Each number is 200 + 20 x the weight over the matrix's rms, rounded and kept within 0 to 999. Layers, rows and columns count from 0.

# layer 11 MLP down (transposed), 768x192, rms 0.108, rows 97-105, columns 0-191
182,203,214,193,192,202,203,207,225,216,217,204,175,229,189,223,182,177,177,177,189,198,174,180,228,184,168,207,199,209,226,192,194,218,224,184,178,205,166,201,211,191,182,200,245,216,188,198,190,202,170,215,225,161,176,237,200,208,192,201,234,205,229,197,190,223,227,201,194,264,180,246,211,165,157,201,209,180,176,164,161,147,189,193,168,218,216,218,176,181,232,227,175,185,226,196,216,153,194,205,173,187,176,210,193,186,266,165,227,209,200,281,153,269,167,184,211,191,227,155,239,207,216,199,159,189,228,217,176,197,239,194,205,227,187,158,164,190,198,198,212,198,195,160,166,235,262,198,182,221,222,192,217,188,147,218,181,250,200,224,235,192,197,205,217,189,204,166,164,170,203,192,200,225,195,207,174,154,226,251,233,202,264,156,183,229,190,200,204,224,242,179
214,182,199,174,201,170,205,191,194,175,156,213,183,219,204,190,188,199,223,202,208,239,190,218,206,219,216,197,211,170,185,177,173,206,173,212,225,220,179,204,197,210,218,220,195,240,187,199,202,193,191,203,202,187,190,208,186,173,224,224,209,187,190,186,218,173,209,213,186,244,193,153,210,181,196,216,214,178,226,212,219,223,170,203,183,204,195,200,195,192,189,218,194,211,197,220,217,188,203,234,195,179,203,204,200,210,158,191,186,162,199,158,197,216,182,191,202,200,178,237,202,203,181,217,196,207,209,186,225,209,235,211,200,205,191,216,180,204,209,196,258,181,207,224,185,210,193,208,201,194,205,189,187,177,190,220,234,191,198,216,200,213,208,205,188,209,191,194,211,189,158,216,188,200,195,191,188,242,193,191,178,160,199,189,202,214,219,231,209,192,181,212
223,196,191,199,167,228,188,190,224,204,207,222,218,209,198,176,184,185,206,169,183,181,192,209,220,184,231,203,186,215,186,177,205,211,185,157,204,213,194,212,196,188,256,186,226,229,158,176,204,232,194,190,215,177,171,224,206,204,237,163,222,234,181,184,184,210,174,195,211,189,193,159,216,261,185,231,202,233,176,250,211,217,215,193,199,209,209,221,193,196,198,188,235,200,147,193,181,226,224,215,183,225,184,179,209,177,204,172,198,212,213,235,192,192,216,190,176,213,166,254,222,208,200,226,210,210,187,209,271,168,189,203,204,238,193,228,205,181,198,162,208,191,174,189,148,240,245,202,186,202,194,192,214,186,195,184,225,170,182,188,187,186,163,161,194,161,186,240,201,192,230,217,206,200,197,173,215,180,189,229,221,222,210,182,209,155,229,180,182,182,195,177
187,191,204,185,208,175,205,195,209,231,230,173,204,200,180,241,212,223,202,198,195,163,202,198,199,168,238,195,203,209,176,179,204,223,198,200,206,206,199,178,188,196,215,188,218,203,203,213,177,246,207,207,198,188,228,180,195,182,198,201,183,227,194,185,218,209,202,190,225,168,223,201,209,195,221,197,192,219,211,229,203,240,186,206,185,194,198,207,207,154,194,168,200,194,175,231,174,200,191,186,209,153,158,220,223,207,153,180,190,182,177,205,212,198,207,168,160,195,211,200,218,183,174,193,169,162,210,223,210,215,197,196,227,204,187,202,196,228,217,197,197,211,202,238,206,212,215,233,207,200,197,182,219,221,203,198,236,199,215,205,218,208,209,182,178,175,206,211,187,164,219,207,194,195,240,181,213,187,228,190,183,207,200,208,195,179,222,210,219,192,222,208
174,196,207,189,226,201,160,222,213,219,181,193,204,197,188,189,189,221,192,209,194,211,213,175,182,202,177,188,191,227,168,184,180,189,193,187,203,196,219,188,212,175,204,219,204,197,168,209,185,181,230,174,191,205,196,204,233,206,200,182,188,191,241,223,205,242,217,199,229,218,228,201,201,218,187,194,181,201,234,199,158,221,220,184,215,229,162,185,204,201,207,195,186,203,217,207,206,204,206,198,227,202,176,238,217,183,173,210,177,223,171,187,254,207,216,167,184,202,214,197,226,173,196,190,221,170,220,216,226,229,180,222,207,201,184,214,169,236,228,162,223,201,207,235,200,209,165,192,216,202,190,227,202,202,184,201,182,208,204,190,179,238,217,156,155,184,205,245,193,178,218,212,182,172,198,168,183,203,130,184,223,174,192,200,225,177,238,199,267,188,194,184
197,197,209,219,172,197,212,182,185,170,200,173,222,205,207,203,215,197,196,188,176,190,206,191,200,216,207,202,205,196,220,211,224,205,229,175,182,198,203,194,182,191,187,173,240,205,220,239,193,195,180,211,191,190,188,218,190,177,206,225,219,186,170,212,192,207,197,202,156,209,211,193,236,218,194,178,215,212,223,203,220,212,217,199,208,168,194,220,168,177,201,193,173,227,215,216,193,218,174,247,195,200,175,215,187,187,193,212,216,181,227,180,186,212,163,218,190,195,175,202,166,196,175,179,231,171,237,166,179,233,231,228,215,223,209,207,194,165,188,213,190,180,207,185,178,195,195,180,192,230,197,194,202,185,197,220,193,192,182,221,203,220,209,185,183,180,215,221,212,187,222,232,203,205,219,215,216,216,229,173,195,183,196,200,209,208,191,208,206,202,205,203
192,204,207,203,207,192,197,182,195,186,252,217,157,178,170,213,173,207,208,200,203,226,196,236,185,181,231,184,209,195,204,186,222,214,202,213,193,217,178,179,177,209,186,204,198,205,188,187,233,199,190,223,219,204,187,203,185,195,223,188,217,190,201,202,197,232,184,183,184,219,196,189,219,207,187,184,215,206,185,178,191,229,191,158,170,200,220,205,161,197,201,206,195,185,201,219,181,190,183,217,195,195,214,223,176,190,154,188,195,218,213,188,199,199,201,219,190,198,178,202,182,218,200,205,189,242,205,175,232,223,195,227,193,220,184,185,202,211,213,197,203,221,206,231,210,207,180,239,203,202,174,185,205,204,195,180,155,224,197,211,190,213,201,159,174,214,209,190,193,233,207,201,202,233,209,230,215,192,201,218,219,205,220,195,193,196,179,211,198,217,157,165
239,201,199,210,199,167,230,195,203,183,203,188,210,181,218,215,177,194,174,248,196,188,221,164,212,175,189,193,244,163,223,195,212,192,188,207,211,210,181,188,207,213,181,180,211,203,218,220,170,218,189,182,224,195,178,224,196,162,157,218,226,232,200,198,235,214,200,221,222,212,184,207,195,216,204,187,224,204,161,205,226,212,173,221,206,186,232,194,209,187,190,213,227,197,214,241,207,186,213,193,208,208,215,193,183,185,171,232,257,158,206,180,184,199,181,207,199,176,202,208,182,207,169,247,190,189,184,204,211,204,206,188,205,184,216,220,199,216,202,229,190,177,191,190,187,181,209,198,197,161,176,190,211,227,237,192,197,167,180,220,207,235,218,196,167,184,163,209,204,192,196,201,213,171,196,195,189,179,187,183,229,200,202,165,193,183,186,205,182,198,217,223
181,203,191,214,208,243,197,222,207,206,192,210,198,199,189,181,197,204,191,208,212,183,232,181,186,174,230,178,206,217,210,181,207,216,204,192,215,188,186,201,199,209,195,217,219,187,207,193,197,170,229,181,197,232,163,187,199,207,186,187,214,187,185,176,214,201,219,177,215,200,191,194,207,180,202,179,196,204,227,183,179,195,198,191,202,202,205,187,208,207,181,182,167,190,198,182,189,211,210,201,188,195,212,209,186,195,236,228,215,257,215,190,192,223,164,214,190,204,218,206,185,211,217,192,193,204,197,229,186,200,216,187,183,179,188,201,212,207,236,225,188,217,184,223,193,193,191,219,208,215,188,206,210,205,168,198,211,201,199,199,186,184,199,216,198,193,205,188,205,183,231,232,155,206,203,194,174,180,205,191,205,218,214,189,186,207,208,196,206,204,216,193
# layer 11 MLP up, 768x192, rms 0.106, rows 98-105, columns 0-191
180,182,178,226,198,179,186,235,205,207,209,192,197,177,208,211,167,163,163,179,174,194,203,191,205,202,140,217,210,220,157,177,180,190,202,190,221,194,178,197,202,204,207,200,220,207,195,201,188,232,216,186,201,212,220,217,226,223,200,188,198,208,240,175,221,170,176,185,234,212,222,205,193,211,189,151,199,179,164,194,194,177,241,244,214,194,202,186,199,170,209,204,207,202,182,227,210,194,230,172,213,215,213,179,220,209,189,197,240,227,229,207,214,223,211,212,219,191,207,191,223,196,216,189,190,222,234,219,220,161,209,211,205,178,218,195,208,211,200,186,175,205,172,183,201,192,168,206,189,220,187,215,193,191,189,193,239,187,195,220,214,184,180,171,199,206,201,198,202,179,197,208,193,200,201,151,196,221,189,182,221,187,222,200,194,213,176,197,209,164,237,230
241,175,201,210,189,216,227,164,139,175,194,208,218,219,185,208,210,201,225,160,196,232,193,212,186,228,199,238,190,187,156,226,217,207,202,235,208,198,214,155,236,190,196,205,168,144,228,157,153,212,212,230,179,205,221,190,225,207,228,218,201,221,227,203,184,212,166,210,201,182,206,182,236,202,230,197,186,142,200,177,178,183,203,164,197,210,212,189,197,219,187,206,217,214,202,232,219,205,189,187,157,208,184,200,215,186,207,195,198,204,203,187,250,247,208,232,181,165,173,173,217,222,198,205,216,204,192,199,175,179,187,207,230,200,205,194,190,212,201,181,226,207,229,185,223,181,203,180,187,218,170,223,220,154,177,186,169,182,208,205,241,202,184,234,196,231,215,242,186,180,193,180,207,179,170,215,202,208,232,176,166,192,212,204,225,211,179,212,227,192,199,220
203,206,261,194,207,204,207,173,171,195,198,202,206,202,216,230,168,199,214,194,201,201,227,206,198,166,193,202,203,216,168,225,199,213,224,176,196,229,221,163,200,144,199,184,228,197,222,191,232,236,191,234,168,222,232,186,202,180,227,212,177,219,223,247,221,212,189,204,186,207,204,160,248,221,198,165,209,186,214,143,167,200,217,189,185,207,208,219,227,219,199,225,198,188,230,213,230,178,186,224,160,189,195,219,200,202,189,197,209,204,206,203,238,206,208,221,183,208,198,160,179,170,185,211,221,186,193,183,203,211,177,209,235,205,228,219,194,186,205,199,220,228,173,202,235,212,200,205,196,206,182,211,225,168,213,204,195,184,209,180,218,185,172,206,183,180,218,229,180,192,212,205,200,183,226,203,206,185,176,179,216,174,204,191,224,196,213,168,234,180,197,224
189,222,163,208,208,196,178,176,196,177,200,209,212,197,203,205,179,199,217,218,212,212,174,210,218,198,194,204,221,216,199,187,167,212,218,197,218,182,208,197,250,207,196,203,210,207,217,196,193,217,179,251,205,148,235,193,228,224,213,213,189,265,198,212,182,197,173,184,202,197,207,234,212,184,204,211,212,178,203,189,231,197,214,221,166,227,169,205,251,195,200,206,226,165,180,192,229,186,214,201,229,175,197,214,200,191,219,157,187,195,197,172,173,194,215,204,243,142,211,188,167,219,178,188,180,229,211,195,175,161,190,202,220,195,227,216,161,221,225,216,220,197,209,194,205,175,164,232,195,176,201,172,188,209,209,159,168,204,202,201,224,183,199,204,192,167,191,199,195,209,163,169,207,172,190,212,195,213,195,191,215,208,196,228,213,218,148,204,202,175,201,188
170,192,220,217,214,175,191,192,218,173,257,208,201,213,166,225,198,227,180,234,218,206,216,206,170,200,179,201,243,216,179,234,206,220,182,183,226,207,206,189,209,193,214,144,209,197,227,173,188,225,235,192,209,193,197,178,210,169,205,242,219,193,230,209,207,181,227,204,217,195,190,200,198,215,221,194,202,197,210,197,156,231,201,164,198,205,198,206,212,237,198,204,186,181,203,229,233,193,211,189,199,204,194,170,190,192,195,176,220,212,211,230,193,209,195,220,211,201,174,199,172,183,168,164,184,194,193,195,215,214,171,182,185,187,199,212,218,199,202,195,225,163,196,199,189,203,205,238,179,216,182,186,225,182,207,174,222,170,202,191,208,204,199,208,221,177,188,191,210,199,198,233,189,176,259,188,188,175,217,211,165,214,188,201,218,206,206,202,198,246,208,205
196,192,203,208,221,200,185,207,198,218,198,182,222,190,204,218,173,205,198,185,187,223,184,199,215,220,190,212,201,200,190,224,192,221,201,210,243,197,188,197,232,204,221,202,204,219,168,199,208,219,195,196,141,184,174,172,199,203,248,239,203,205,210,198,243,192,201,192,212,209,204,163,184,222,197,178,176,193,157,191,186,200,194,189,191,198,201,234,232,193,205,183,194,245,194,215,195,189,199,194,182,210,170,211,243,195,184,194,184,205,169,190,194,200,219,185,211,190,199,242,237,178,219,211,177,199,247,233,206,198,241,212,167,197,189,232,207,227,163,183,202,181,197,188,170,207,212,220,165,235,183,218,227,204,167,185,222,175,216,212,213,183,212,210,194,165,209,181,195,191,206,198,185,187,183,181,155,203,212,220,180,200,208,203,187,182,190,213,198,181,184,237
224,213,215,197,173,185,187,198,200,212,229,203,187,214,222,189,196,167,221,187,215,215,201,206,230,195,186,175,174,231,194,224,200,210,211,189,187,210,220,210,206,183,192,202,201,207,205,194,203,202,227,198,191,213,187,181,208,230,209,177,164,187,189,182,191,231,173,183,179,183,221,188,202,234,178,187,207,166,182,161,196,224,265,172,222,201,182,182,205,212,202,232,179,214,226,165,198,221,196,198,202,180,198,179,225,206,212,180,205,193,194,228,248,219,207,187,208,197,202,141,193,207,202,160,181,194,173,213,177,201,191,181,224,194,220,187,193,229,158,234,207,198,195,167,233,195,172,201,203,217,202,233,232,200,171,215,169,174,213,175,177,192,177,222,231,235,202,198,193,205,214,210,197,200,189,185,207,193,227,235,185,237,213,195,200,197,198,184,219,215,217,198
210,183,196,222,216,189,201,177,197,203,215,213,218,158,184,174,223,208,196,208,211,214,200,199,210,219,179,200,185,196,222,200,201,217,192,197,170,221,163,207,211,174,179,174,191,212,220,203,205,210,189,192,176,208,192,228,182,210,230,165,184,185,223,236,212,186,187,189,211,200,203,235,217,236,210,229,183,198,215,251,200,193,197,192,155,208,191,201,191,228,229,205,213,200,204,196,179,194,182,218,188,218,208,198,199,211,213,160,205,185,171,207,197,173,220,206,230,155,214,225,200,185,160,200,201,209,209,182,197,204,196,192,203,197,187,209,211,214,171,205,196,193,212,190,185,196,177,194,184,206,204,188,226,168,193,206,178,208,206,196,182,211,226,181,196,225,233,188,165,215,181,185,221,185,194,183,220,208,187,213,219,187,233,217,214,197,181,192,176,207,194,202